python train.py --num_key_value_heads=2 --norm="layernorm" --bias="none" --parallel_block=true --decay_fraction=0.632
Each number is 200 + 20 x the weight over its row's rms, rounded and kept within 0 to 999. Layers, rows and columns count from 0. The size before them is the row's rms in percent of the matrix's.

# q: layer 2 attention query, 256x256, rms 0.222, rows 0-52, columns 192-255
# k: layer 2 attention key, 256x256, rms 0.213, rows 0-51, columns 192-255
q0,094,190,176,192,212,185,190,172,209,211,189,211,218,150,208,187,213,179,194,249,172,228,215,212,205,169,210,200,193,227,183,200,193,189,237,187,199,201,211,193,213,195,163,185,200,219,220,187,203,179,214,161,220,172,212,193,176,195,203,203,182,208,188,169,217
k0,087,213,186,208,252,177,183,228,191,214,175,188,164,148,220,193,213,206,223,205,230,243,198,181,234,189,160,208,196,252,180,176,190,231,211,171,200,201,228,206,204,215,195,206,226,195,200,179,192,230,199,222,189,156,209,185,165,196,193,178,195,190,164,192,197
q1,092,186,188,187,202,218,216,200,202,183,237,184,177,237,191,206,200,184,185,211,200,178,159,221,183,202,217,195,226,200,208,214,215,204,230,230,190,234,193,182,226,216,222,210,203,206,191,237,193,164,185,219,218,189,177,202,204,207,161,208,177,198,221,167,195
k1,093,184,210,213,180,196,226,226,185,202,180,210,192,207,196,209,177,180,197,171,225,244,218,196,252,217,217,205,191,196,212,191,184,189,194,192,228,223,192,181,200,180,197,191,183,194,179,197,228,199,204,201,188,224,179,220,227,206,193,177,221,228,197,192,180
q2,099,226,201,218,230,185,178,181,196,183,183,208,213,187,192,198,224,196,192,208,228,199,206,191,191,195,213,215,181,223,175,215,170,170,233,183,236,198,174,218,215,203,174,193,181,218,198,170,188,209,194,141,190,193,246,176,161,208,212,183,196,209,193,225,214
k2,090,210,221,191,194,185,168,222,192,183,194,206,177,191,182,235,189,184,220,193,146,187,236,205,213,183,199,178,216,204,201,167,183,185,175,171,166,168,207,174,187,197,211,199,199,223,238,196,192,218,225,175,175,237,205,212,157,211,211,198,194,203,210,232,198
q3,095,183,231,174,202,228,199,191,185,167,256,176,181,209,191,171,201,175,179,235,176,164,195,204,216,193,208,205,212,222,201,210,186,193,217,226,192,222,186,208,198,208,250,223,189,165,197,248,192,196,214,217,190,208,222,202,210,214,194,218,213,201,210,195,181
k3,089,215,210,190,213,175,219,207,198,194,206,201,171,207,172,220,197,205,204,171,207,216,198,200,213,194,176,164,220,180,185,202,158,171,198,220,198,207,183,243,204,198,225,212,181,196,246,179,193,213,218,211,166,190,241,183,186,179,219,197,224,206,189,204,202
q4,086,167,227,168,201,212,165,204,161,190,230,226,215,210,214,196,207,209,214,202,188,210,219,226,192,194,211,207,212,197,202,239,193,198,209,207,166,197,233,189,194,227,206,180,203,199,197,187,227,196,200,203,236,184,209,173,211,198,217,183,202,195,198,138,178
k4,100,211,205,214,189,209,189,209,194,193,210,188,162,167,179,245,219,203,176,231,159,188,219,167,212,187,196,212,204,186,190,163,189,191,202,191,218,187,201,196,168,192,250,189,208,193,231,213,184,220,188,195,212,180,198,223,174,216,187,172,196,191,200,220,199
q5,083,182,164,229,184,191,211,193,187,220,179,204,180,195,191,214,207,202,184,194,212,214,155,177,197,184,222,197,197,178,199,208,188,205,265,222,196,228,167,191,215,222,227,195,198,189,231,181,217,188,209,182,214,201,175,188,167,211,201,212,232,143,205,187,211
k5,079,189,209,194,202,196,226,216,199,189,174,193,167,242,206,192,174,224,185,195,223,217,210,241,194,236,163,174,200,194,185,214,204,176,166,191,177,171,189,216,187,206,199,201,207,204,156,202,176,186,181,224,187,226,225,205,196,192,196,199,224,175,209,179,198
q6,083,204,208,179,208,202,206,185,198,228,217,182,222,220,199,179,169,194,208,165,177,240,205,200,173,203,216,198,195,145,189,208,202,229,178,216,197,222,193,193,203,200,201,202,190,230,189,213,207,232,178,183,207,203,189,204,215,189,187,185,189,222,181,195,210
k6,090,189,203,189,189,200,228,210,179,190,232,202,176,233,191,197,182,199,206,204,170,209,174,200,187,216,183,168,219,198,232,198,186,216,194,178,211,227,207,206,204,186,179,211,177,185,205,182,184,179,203,177,172,222,199,200,200,195,215,243,235,201,172,196,172
q7,080,218,196,170,229,201,195,223,193,153,219,189,230,212,207,202,202,191,196,155,160,210,218,208,170,200,190,203,215,229,221,218,195,230,197,196,180,160,195,174,220,239,188,205,195,180,210,138,172,197,168,201,221,176,196,188,244,204,195,213,194,241,195,215,211
k7,092,168,210,201,190,168,193,191,177,204,176,207,190,221,212,174,216,203,166,216,186,158,219,210,164,224,215,194,164,157,208,236,239,213,223,210,192,239,174,204,168,194,195,170,232,220,178,224,169,208,186,209,221,212,193,216,215,196,214,211,226,234,187,190,181
q8,079,226,178,182,205,194,220,207,192,227,198,234,213,193,189,225,215,185,195,224,210,229,221,183,169,167,226,196,184,209,180,165,161,194,230,171,224,205,154,217,186,231,192,220,184,221,199,175,227,196,210,204,194,193,187,215,189,211,196,219,205,215,197,215,222
k8,090,211,197,206,230,210,222,206,217,156,205,169,208,190,266,179,203,220,218,167,201,211,222,202,192,212,176,189,218,230,204,198,188,199,174,193,195,182,210,200,233,207,170,209,213,174,184,203,191,241,184,223,171,176,222,213,193,181,199,193,216,168,210,187,254
q9,092,199,201,187,179,217,179,202,188,206,193,220,197,195,207,186,180,195,204,205,189,202,205,172,214,194,226,197,189,225,213,187,211,198,180,239,202,207,166,195,219,185,196,196,142,218,193,205,175,179,210,211,211,213,220,212,221,208,216,171,191,208,159,196,160
k9,093,177,212,231,227,165,180,177,196,212,211,208,184,197,200,201,217,164,203,198,213,216,202,175,230,201,233,178,219,209,188,206,190,226,232,182,227,233,227,201,180,235,206,222,195,211,179,223,205,195,196,189,221,182,203,217,186,196,201,171,204,225,165,176,188
q10,082,182,204,191,204,214,216,209,200,193,222,209,215,238,209,218,226,185,203,232,209,198,227,210,195,245,211,202,206,198,203,219,182,201,172,191,205,175,186,217,198,208,256,194,215,220,198,198,207,239,202,184,163,203,198,228,208,204,198,195,194,213,205,187,227
k10,090,206,212,217,217,236,240,202,206,195,227,216,173,168,205,195,194,177,183,207,227,161,173,203,220,202,204,196,199,219,210,203,198,205,238,189,222,204,204,212,205,205,221,218,180,219,189,209,196,187,162,214,249,234,199,200,230,192,174,200,198,183,216,179,192
q11,094,208,211,203,224,176,209,221,213,230,196,199,196,223,196,224,193,219,221,229,182,192,216,194,214,153,184,193,190,213,220,183,153,196,212,217,173,191,186,199,196,220,209,171,191,185,216,203,187,192,233,215,184,219,192,191,167,221,212,221,232,217,208,216,208
k11,100,182,195,235,185,160,207,188,197,188,193,182,204,225,170,214,194,229,203,207,206,181,205,211,192,202,197,249,221,171,183,229,221,197,190,208,194,224,249,188,193,225,199,198,232,194,178,197,176,174,218,190,178,203,194,183,218,181,194,209,219,203,203,228,182
q12,084,195,207,164,183,189,233,181,168,180,195,207,239,184,157,163,196,171,197,205,177,196,244,202,179,196,182,214,208,179,205,209,194,182,197,213,196,188,210,195,206,192,203,206,182,191,238,203,202,155,198,217,224,217,225,196,229,208,210,215,193,204,174,216,199
k12,091,160,221,197,194,182,179,196,208,213,214,194,174,204,186,176,175,179,205,190,192,215,181,205,150,226,197,189,218,218,195,226,224,230,181,232,211,194,207,206,175,224,210,191,183,184,195,194,204,204,190,180,189,204,211,219,234,201,209,252,184,194,198,168,180
q13,085,220,208,206,226,223,185,179,206,238,187,215,197,203,173,216,205,187,184,218,210,199,163,213,213,161,189,198,178,167,192,212,157,223,215,186,201,184,187,190,190,183,195,190,232,188,167,193,200,166,197,190,205,162,189,235,195,230,216,187,205,207,187,182,176
k13,100,187,221,185,178,206,221,193,230,199,216,220,224,191,163,147,225,199,195,175,205,215,186,196,192,228,223,204,178,206,215,216,218,168,193,227,194,207,177,202,190,212,197,208,163,232,216,196,162,154,199,223,201,214,181,197,221,201,209,195,215,188,203,204,185
q14,086,190,193,208,199,185,169,182,195,177,177,204,223,203,195,204,226,174,174,198,139,233,197,202,202,219,193,204,217,221,159,204,186,188,177,164,229,217,209,186,229,169,170,224,164,232,212,165,185,204,172,211,208,226,193,216,241,194,194,208,195,224,192,210,240
k14,093,185,176,211,200,175,196,227,210,210,204,230,196,196,194,192,204,220,204,202,205,205,174,218,223,205,213,198,236,226,171,201,203,215,188,197,170,224,230,198,228,189,211,221,232,206,196,197,194,188,236,188,195,176,204,197,220,195,222,197,206,187,206,160,226
q15,091,196,209,205,188,203,217,176,191,199,209,210,220,182,218,194,224,163,183,229,195,200,201,194,215,197,201,170,157,212,247,203,202,205,213,198,198,191,159,229,187,186,174,241,179,165,201,213,213,196,182,195,199,202,195,228,199,225,217,188,194,228,224,203,189
k15,087,207,194,199,194,210,203,189,201,207,205,220,198,195,218,223,212,191,197,219,185,209,149,189,180,191,167,181,168,198,221,186,204,194,207,244,234,224,187,218,173,158,190,180,201,207,198,202,198,208,214,186,224,224,203,195,228,168,185,181,185,209,202,177,201
q16,080,239,215,201,225,216,224,215,199,214,193,197,197,179,174,185,228,156,187,215,211,209,198,180,183,196,173,186,172,197,232,176,183,227,228,202,183,167,195,208,227,205,215,217,157,244,218,167,210,179,191,214,200,189,201,187,206,202,208,198,216,191,221,182,208
k16,082,203,207,248,168,197,202,202,231,159,192,184,188,201,204,206,216,209,209,206,201,189,229,202,180,225,190,189,188,205,206,220,218,200,176,188,183,219,230,217,156,173,195,234,198,176,205,199,194,209,187,228,190,184,214,220,203,189,199,194,218,189,179,210,198
q17,093,222,197,219,204,212,200,211,205,191,226,221,225,190,251,168,167,196,190,182,216,185,198,173,211,217,183,182,140,182,193,203,225,218,182,190,167,206,225,180,236,177,199,192,186,197,207,198,215,207,212,208,172,211,223,191,211,202,216,193,216,206,175,199,195
k17,102,228,196,215,213,199,201,212,165,217,182,204,199,216,179,197,231,192,203,215,241,191,177,187,205,188,192,186,193,200,201,204,165,201,220,203,199,175,175,181,206,193,205,223,178,203,246,204,229,181,200,189,198,224,188,197,194,190,174,176,185,167,203,163,208
q18,095,206,195,209,199,214,166,189,197,255,148,198,201,223,250,227,200,213,220,241,194,236,167,244,206,202,157,199,201,196,195,184,200,211,189,194,214,190,158,183,196,213,195,209,182,160,171,214,220,222,202,201,204,192,202,189,203,191,188,197,181,184,166,192,194
k18,095,201,203,184,194,190,211,216,202,239,206,173,235,176,196,209,189,176,177,224,204,188,198,196,162,227,196,152,223,203,241,221,237,189,211,203,200,211,166,220,222,180,200,174,191,180,234,221,190,183,215,195,234,210,228,187,240,182,228,192,204,201,194,183,214
q19,100,191,206,182,191,191,254,233,202,181,229,225,195,214,200,193,190,201,197,162,176,193,191,193,192,196,232,189,191,219,202,165,198,222,184,192,188,189,212,217,196,188,191,198,248,185,205,185,221,216,208,219,194,165,208,194,195,221,180,215,201,204,161,223,209
k19,100,207,208,193,208,220,222,170,232,184,160,231,198,190,174,207,174,221,214,196,188,187,197,227,219,196,183,191,203,212,209,222,184,179,193,221,227,160,204,224,201,217,187,165,199,179,179,163,236,168,165,218,206,216,191,193,161,229,170,188,173,206,202,209,192
q20,081,157,223,188,201,192,243,207,179,202,192,193,209,197,213,160,185,213,219,202,189,205,211,164,201,209,214,205,214,164,209,171,226,202,185,162,199,204,184,203,170,235,205,204,230,192,176,209,179,196,180,175,198,210,197,188,230,188,206,209,196,225,203,208,186
k20,082,182,179,212,203,177,216,192,213,203,184,193,191,192,190,214,214,216,175,222,226,201,182,189,204,216,212,202,154,205,237,163,212,201,225,220,216,165,228,186,205,211,186,193,182,247,187,189,201,180,210,162,224,182,170,171,202,180,165,194,189,199,207,192,203
q21,092,194,240,173,227,236,193,203,154,231,223,187,189,223,200,203,210,215,209,230,204,147,203,181,214,160,195,162,188,202,203,221,172,219,222,221,204,217,185,194,234,211,221,212,176,200,188,222,197,192,202,159,193,184,209,202,199,200,213,207,213,160,255,177,206
k21,092,173,184,221,167,165,175,189,180,213,208,190,200,179,172,186,191,181,190,220,233,196,214,229,234,191,237,186,203,192,215,212,187,186,187,185,170,221,178,215,186,212,214,175,194,195,228,222,194,188,198,202,231,180,226,174,219,223,226,161,202,190,225,217,202
q22,085,154,210,217,187,205,196,200,179,204,195,210,222,237,201,180,241,182,192,210,176,225,206,239,211,208,189,191,149,224,221,242,220,199,208,246,174,198,212,221,214,177,198,217,179,176,198,213,210,197,198,203,210,180,210,234,212,185,206,216,230,197,200,190,187
k22,091,209,183,221,178,198,245,183,231,178,196,198,190,206,190,171,211,232,230,200,216,206,179,200,216,181,193,173,226,193,200,199,216,179,206,213,242,215,249,212,194,160,160,215,189,197,170,193,193,197,190,195,173,175,156,201,196,222,175,215,185,199,207,196,202
q23,092,224,212,182,156,192,208,184,201,244,188,201,188,202,195,217,199,188,164,179,195,206,193,217,189,195,188,201,236,222,188,172,180,210,198,230,199,214,197,211,195,194,203,211,214,215,209,234,223,229,205,184,179,212,187,209,164,186,218,167,224,197,194,230,217
k23,098,207,202,231,191,200,212,198,220,181,190,162,225,182,209,195,209,200,180,237,176,202,237,173,202,223,249,209,196,191,200,183,191,213,178,187,223,199,227,235,181,201,180,152,181,235,203,214,171,191,224,151,185,183,227,195,186,227,203,177,226,187,218,202,186
q24,091,184,209,212,192,223,192,223,227,185,162,204,182,185,203,211,196,208,195,198,215,235,216,215,174,216,212,184,219,205,196,188,224,212,210,231,197,200,220,202,250,222,202,182,185,195,223,190,205,175,186,168,234,219,205,205,204,203,208,216,208,233,209,222,181
k24,108,191,206,184,185,172,193,180,210,194,165,203,187,224,210,213,214,201,156,206,198,179,186,186,188,209,221,196,229,208,198,183,219,211,180,185,208,236,202,216,236,219,211,231,185,184,203,185,201,206,202,201,202,191,237,186,224,215,191,178,205,191,196,170,206
q25,091,209,237,233,174,212,197,191,217,204,202,186,187,182,167,198,181,210,176,195,199,225,193,194,157,170,196,208,249,190,213,196,211,204,222,183,185,174,161,225,173,196,193,209,173,191,202,182,197,209,180,203,163,209,212,190,196,201,205,202,186,199,186,191,216
k25,093,209,217,191,204,199,193,212,173,171,198,251,229,208,229,195,216,219,179,205,176,193,195,229,190,176,219,212,186,165,207,180,205,202,239,176,178,235,187,183,218,238,194,197,146,246,185,186,198,174,217,171,196,209,207,212,202,228,196,169,219,203,167,191,188
q26,102,197,229,182,173,165,221,197,189,173,191,235,203,211,189,179,222,202,200,214,179,220,188,248,236,195,204,171,168,178,191,227,195,189,196,200,207,196,178,218,227,203,172,224,203,212,218,204,206,179,199,199,214,203,175,233,245,241,196,201,225,195,206,163,207
k26,110,173,194,252,214,207,188,232,214,193,214,147,169,192,153,185,192,196,254,171,211,213,196,187,181,178,185,201,209,189,172,221,191,231,172,209,218,226,220,167,179,201,163,199,187,177,223,220,175,210,213,180,214,180,190,200,196,196,172,200,189,207,184,190,197
q27,091,249,170,174,247,225,193,190,202,160,204,209,215,185,216,215,193,198,172,182,165,216,195,229,207,173,188,174,190,212,229,218,205,192,198,199,234,205,190,215,220,194,220,215,170,204,210,156,194,235,213,209,212,208,194,239,258,194,194,197,225,186,209,192,195
k27,092,200,216,243,189,186,192,178,222,164,200,191,171,254,193,212,201,194,192,175,222,221,210,206,231,206,193,171,194,198,207,212,215,216,196,200,203,203,170,222,215,202,201,195,192,195,188,218,202,186,240,239,183,219,192,210,210,224,203,205,202,227,183,207,178
q28,086,188,188,223,214,212,201,211,218,163,228,193,188,217,229,184,209,209,190,187,205,218,202,184,203,222,246,189,186,173,195,255,183,186,177,199,192,218,200,177,187,174,205,213,218,212,175,174,199,181,191,216,208,215,162,171,204,205,197,213,223,214,210,199,211
k28,091,217,173,243,187,199,182,201,205,222,223,212,165,212,202,180,215,202,189,194,170,203,178,184,207,193,208,192,202,229,233,214,169,172,196,212,226,208,148,206,171,211,209,223,210,206,185,191,201,175,223,220,196,196,190,195,239,171,180,199,206,190,203,189,197
q29,094,208,208,196,146,231,221,200,184,168,226,156,199,184,206,214,185,220,179,216,203,193,196,194,191,215,179,193,176,200,205,206,188,211,198,207,234,209,173,150,179,201,201,212,193,222,187,230,194,206,222,177,202,194,187,219,224,210,207,239,198,165,199,205,189
k29,116,194,144,206,191,223,238,200,197,215,236,195,184,217,196,203,195,214,202,159,189,222,198,228,181,221,179,178,201,204,185,188,215,196,166,219,177,170,207,204,228,205,214,185,192,200,213,235,188,198,182,251,181,222,212,220,222,233,214,193,176,199,190,191,220
q30,068,212,212,188,225,200,222,214,193,170,196,192,182,204,206,182,206,191,198,226,222,170,225,193,178,161,214,234,163,194,209,209,159,166,193,200,199,197,199,198,177,215,183,189,208,204,219,184,246,221,242,235,227,237,191,211,193,203,204,159,229,175,213,170,192
k30,089,205,190,203,222,171,185,185,184,179,198,204,225,209,233,249,236,195,204,169,182,193,172,169,207,217,213,178,206,191,173,213,189,231,187,170,211,189,201,210,222,176,205,193,209,187,230,199,201,180,231,222,193,180,189,196,174,212,218,201,213,200,196,237,237
q31,096,203,164,218,211,230,203,206,235,202,152,187,194,185,182,260,193,223,209,188,221,201,202,196,222,190,223,206,181,218,184,188,233,195,209,201,205,205,150,188,204,189,191,211,184,194,176,189,195,186,220,217,188,199,205,224,193,217,205,213,186,198,235,230,202
k31,085,168,202,203,206,177,197,189,211,193,180,212,182,176,166,176,187,173,174,185,198,191,219,199,179,218,195,224,202,168,204,191,201,191,173,194,229,174,215,186,196,204,232,184,217,190,192,209,230,206,218,212,212,220,212,175,203,196,166,212,197,189,211,233,171
q32,105,164,224,206,221,209,188,234,202,245,176,173,170,195,205,208,208,164,205,214,165,217,229,204,202,235,176,217,170,204,198,210,197,194,224,198,199,227,178,203,184,207,231,186,192,178,237,230,178,195,201,225,233,201,187,186,163,217,218,224,239,170,190,204,201
k32,094,214,206,194,176,186,156,196,210,220,175,184,229,234,227,139,228,231,209,195,224,181,166,233,180,185,197,200,174,207,215,202,220,219,228,186,162,215,215,176,196,207,188,217,183,161,195,208,179,188,203,198,181,139,187,179,178,195,195,195,201,216,192,199,189
q33,096,191,226,208,192,188,204,209,198,184,201,192,181,200,191,211,216,205,227,183,189,190,215,210,210,236,203,190,164,195,203,161,171,196,184,173,211,184,227,199,211,189,205,206,160,204,207,197,218,181,162,189,227,199,205,226,195,203,200,201,213,217,214,192,191
k33,097,173,237,219,214,210,207,200,184,215,208,190,211,186,238,216,175,219,242,205,197,171,159,216,166,180,206,205,195,204,228,213,220,164,201,160,211,186,182,214,172,201,192,186,176,210,232,177,220,226,209,204,207,211,202,232,213,197,195,194,238,172,206,173,184
q34,092,191,218,202,191,192,204,233,186,191,215,212,193,209,200,208,225,205,179,209,204,140,204,183,190,206,182,203,208,180,231,166,205,205,167,211,152,229,220,208,191,201,215,232,223,212,211,256,209,171,163,231,191,190,191,179,195,183,206,183,181,227,194,167,244
k34,095,202,206,236,216,165,194,195,211,177,183,184,200,184,176,186,188,182,195,222,160,171,187,151,171,190,220,206,208,203,184,197,170,232,192,160,182,202,182,199,194,176,180,210,195,174,196,221,205,155,211,196,223,168,207,186,227,231,179,206,190,185,191,206,191
q35,096,197,202,251,206,209,211,175,201,210,215,166,199,239,228,230,200,177,186,217,189,190,188,210,205,191,235,202,176,233,205,222,204,207,173,224,169,159,193,197,254,219,191,216,182,165,195,215,196,254,190,181,212,177,169,200,184,235,197,220,181,191,186,187,182
k35,102,205,227,221,191,190,203,243,189,176,211,252,205,165,212,210,217,189,182,203,181,196,191,218,208,184,171,201,222,219,179,176,216,199,207,185,208,233,172,215,219,188,238,191,155,194,192,227,200,191,212,198,186,227,235,210,210,202,185,159,232,207,193,192,233
q36,097,209,207,206,221,190,182,221,205,211,193,222,201,209,182,178,150,194,149,190,207,223,209,180,253,216,174,190,195,194,211,188,227,212,177,194,222,201,200,177,171,217,224,135,200,230,208,213,179,214,189,149,198,188,194,185,220,163,224,206,234,185,225,196,208
k36,101,205,210,240,193,227,188,192,198,176,163,180,179,202,222,192,207,233,223,184,175,214,216,193,203,214,236,179,162,189,152,215,208,204,211,217,209,157,209,207,194,224,193,221,228,186,228,216,223,226,175,217,186,168,188,209,211,185,226,262,231,239,187,192,195
q37,110,196,201,219,211,189,203,198,215,220,214,229,236,242,206,230,217,166,226,203,213,205,209,221,204,159,193,221,217,203,188,203,203,224,203,200,193,212,218,205,178,218,193,182,207,194,212,191,162,164,198,182,225,207,216,210,190,229,199,175,194,220,191,206,226
k37,132,177,204,193,221,187,212,213,208,216,191,183,237,225,193,173,199,213,196,219,180,190,210,216,170,192,210,221,229,203,206,224,200,178,212,175,206,246,203,189,190,213,175,166,223,189,185,172,240,197,215,206,207,221,223,184,199,178,207,175,221,181,225,215,194
q38,112,211,233,204,164,191,230,196,168,202,178,191,163,210,207,213,259,191,192,239,184,175,235,203,198,195,235,192,179,228,194,239,179,216,162,213,211,226,192,172,163,184,198,177,186,212,195,189,184,191,201,167,215,212,190,188,220,233,223,183,219,210,197,175,218
k38,112,196,185,183,169,188,189,189,186,195,215,179,192,228,193,211,148,199,210,187,213,228,226,187,167,214,207,203,211,192,249,220,160,179,199,184,191,215,202,190,221,243,187,180,213,211,198,188,234,187,205,210,222,200,266,170,197,222,174,224,202,210,181,215,197
q39,105,202,163,228,228,208,205,188,199,189,186,202,187,192,219,176,176,180,239,182,197,195,168,225,181,202,219,191,238,201,215,192,215,179,195,216,223,174,215,187,194,240,199,188,193,180,219,207,201,211,203,172,219,194,189,205,188,224,192,211,202,164,211,239,195
k39,115,229,202,216,200,208,191,194,183,205,182,217,207,165,180,219,180,182,206,225,180,181,196,230,214,209,189,270,223,193,165,212,224,195,213,199,197,201,179,225,197,193,193,226,216,196,199,227,197,182,206,185,229,161,210,197,213,178,206,169,195,220,167,174,209
q40,086,171,222,213,187,192,171,225,210,236,204,164,220,227,169,209,225,182,188,209,190,190,237,188,215,217,206,229,189,177,229,202,161,188,187,230,193,213,236,192,170,184,230,238,161,206,224,224,185,232,181,183,212,183,172,172,211,192,204,193,182,184,208,208,207
k40,093,206,197,221,184,220,203,224,225,170,196,203,193,199,167,198,181,203,197,205,195,221,230,236,197,205,168,206,192,185,204,194,181,199,193,191,204,237,211,183,151,216,181,209,189,225,183,170,142,226,167,171,218,189,202,190,192,178,163,212,201,185,196,193,219
q41,102,200,180,233,246,204,225,209,181,213,228,233,185,186,222,179,206,214,234,176,206,193,180,201,196,209,167,187,193,220,190,206,203,193,204,180,215,212,256,234,226,197,189,173,174,186,174,161,173,216,222,198,207,168,183,212,189,170,216,193,178,192,199,186,186
k41,107,211,191,208,175,190,179,224,171,218,176,261,233,165,191,211,176,182,181,194,199,225,178,222,205,217,187,200,209,199,197,148,207,198,201,199,204,203,220,211,200,199,199,179,199,174,230,220,244,203,223,186,200,181,218,200,194,197,210,163,217,203,207,204,203
q42,104,235,191,204,232,212,183,182,216,222,202,203,163,228,199,198,203,214,175,185,211,193,188,167,225,188,181,175,182,201,195,227,208,198,213,220,217,212,195,194,192,173,193,166,184,180,209,210,189,149,207,182,196,206,180,184,165,194,192,173,230,230,210,194,186
k42,107,213,214,230,170,220,210,201,192,215,180,198,189,205,215,220,218,217,187,199,214,201,178,196,206,198,206,177,177,194,191,198,192,221,212,187,199,147,225,184,185,203,190,197,204,217,175,205,203,191,171,230,233,206,213,222,213,196,186,195,181,191,205,208,198
q43,090,190,189,235,180,189,221,174,176,182,188,203,224,198,203,201,191,219,213,207,231,197,211,167,183,161,210,182,215,191,194,242,177,231,171,200,188,219,194,217,219,167,162,229,216,198,187,205,169,194,205,199,208,212,213,197,221,190,190,201,225,191,215,181,198
k43,102,225,189,194,171,193,184,215,221,167,159,196,176,171,204,196,225,183,203,224,191,193,216,206,204,171,195,187,215,192,226,163,226,245,203,166,215,158,205,202,209,156,233,189,197,187,191,195,223,187,229,152,203,204,193,193,211,213,207,212,208,239,211,219,216
q44,093,193,214,192,197,164,215,177,144,192,182,198,202,217,196,199,188,219,216,202,231,219,218,178,214,214,201,189,220,184,210,225,192,157,215,173,195,185,249,219,200,206,211,170,199,160,233,226,176,201,213,199,202,187,192,199,194,198,179,226,180,187,224,202,227
k44,097,212,214,203,216,208,197,193,195,208,173,207,181,224,212,213,180,191,177,184,191,175,191,188,231,150,206,188,158,198,185,210,163,194,221,203,190,179,234,181,219,211,201,201,194,235,195,226,205,211,190,215,212,184,210,191,205,224,205,201,233,235,203,172,208
q45,118,176,221,201,178,219,197,226,230,216,200,191,181,202,187,202,202,211,193,203,213,180,184,198,175,212,177,191,179,189,213,169,210,221,207,244,201,182,218,213,199,204,247,164,208,179,192,223,236,176,209,190,188,193,190,201,204,194,170,203,224,209,182,190,165
k45,125,192,166,216,224,198,209,189,209,177,180,189,207,182,192,153,206,166,183,199,206,233,208,173,213,218,206,256,218,205,202,204,165,169,170,203,174,180,196,192,155,217,183,202,213,196,183,174,239,196,184,237,221,193,208,210,190,217,195,188,228,197,203,200,153
q46,104,206,197,196,200,189,207,176,217,217,202,225,210,174,177,191,222,192,197,213,200,189,167,211,188,211,206,205,194,231,206,190,210,197,213,195,245,227,201,187,208,180,206,203,197,190,202,201,206,193,164,213,177,169,228,207,190,207,208,215,175,214,190,203,191
k46,104,195,176,168,187,172,202,186,194,209,237,201,179,218,194,192,184,173,221,237,196,202,210,224,191,212,214,169,199,207,193,188,207,170,202,239,173,239,188,211,199,200,203,200,181,201,221,173,218,221,186,207,208,179,214,202,197,186,205,201,237,163,212,227,207
q47,097,201,191,184,203,205,173,184,228,211,199,207,198,193,234,167,230,199,214,187,187,178,201,184,181,182,194,230,231,212,176,202,183,225,190,175,194,207,209,203,188,194,208,226,212,219,171,178,155,199,200,218,204,195,198,203,208,220,192,179,189,203,187,228,216
k47,096,180,179,201,193,201,186,217,188,210,190,195,206,184,189,197,205,208,144,211,163,267,201,202,204,193,162,229,197,176,201,209,207,217,218,230,209,228,196,199,182,201,224,183,198,180,180,177,164,216,160,205,214,229,206,183,231,169,197,160,189,207,187,203,201
q48,098,230,179,179,162,214,206,196,225,192,213,189,200,195,189,178,194,194,192,211,159,208,176,189,186,179,208,195,203,202,171,136,198,192,206,182,213,215,211,243,210,197,194,177,186,195,213,174,217,203,189,239,176,231,191,183,202,218,200,182,199,215,235,164,214
k48,108,199,216,233,184,201,240,165,201,212,215,222,197,221,218,174,214,217,175,178,196,182,168,160,180,188,218,181,219,230,204,238,163,219,181,204,189,169,175,175,229,202,194,207,187,217,196,208,209,182,208,216,206,222,234,184,205,196,181,176,169,195,198,193,225
q49,088,193,214,253,218,225,204,197,193,182,174,203,178,216,220,205,181,206,254,240,228,230,200,189,190,182,191,193,211,200,177,191,190,179,191,201,215,218,213,204,188,193,233,184,214,216,188,228,212,234,189,182,199,213,209,207,177,173,194,200,189,187,186,184,229
k49,090,179,195,197,197,225,202,202,211,204,245,211,213,217,205,223,218,227,195,201,177,228,192,222,179,216,195,212,177,171,231,216,189,199,166,179,197,204,205,218,224,227,212,188,222,222,210,178,193,229,195,200,186,173,185,228,212,177,174,218,141,198,210,216,190
q50,114,218,221,160,208,207,216,197,200,233,178,182,218,188,246,194,191,211,205,233,201,218,164,199,191,186,239,207,140,191,211,200,193,225,186,205,218,196,194,174,209,177,179,170,158,180,198,201,192,239,222,185,218,194,225,207,208,207,200,209,213,204,175,178,222
k50,121,188,222,181,171,168,221,208,198,204,187,249,175,157,190,237,182,234,173,247,208,179,201,193,187,210,192,195,203,226,193,183,206,150,169,187,196,191,175,188,209,165,221,195,179,200,162,204,210,186,224,225,218,224,195,209,215,227,230,166,188,196,214,181,189
q51,099,200,183,202,185,198,184,163,186,169,179,174,181,217,200,197,196,189,200,204,256,202,143,199,212,233,176,185,214,181,196,191,233,202,237,171,215,183,190,196,188,181,191,167,210,203,216,188,223,181,208,232,167,207,231,200,229,199,156,220,204,210,179,192,182
k51,095,192,172,162,196,250,209,200,209,202,206,171,211,195,207,197,202,215,200,173,166,180,210,183,208,214,182,219,177,218,250,190,179,196,190,197,180,231,227,217,210,239,209,198,206,190,203,174,177,229,193,219,212,190,198,184,238,180,150,191,188,219,206,199,223
q52,106,200,197,206,178,193,227,223,212,156,219,227,190,203,173,212,175,208,230,201,228,192,214,197,176,203,193,213,213,199,224,185,234,214,220,195,179,217,227,214,217,188,206,234,198,167,187,211,228,189,193,212,190,211,226,192,200,234,194,225,174,193,190,204,174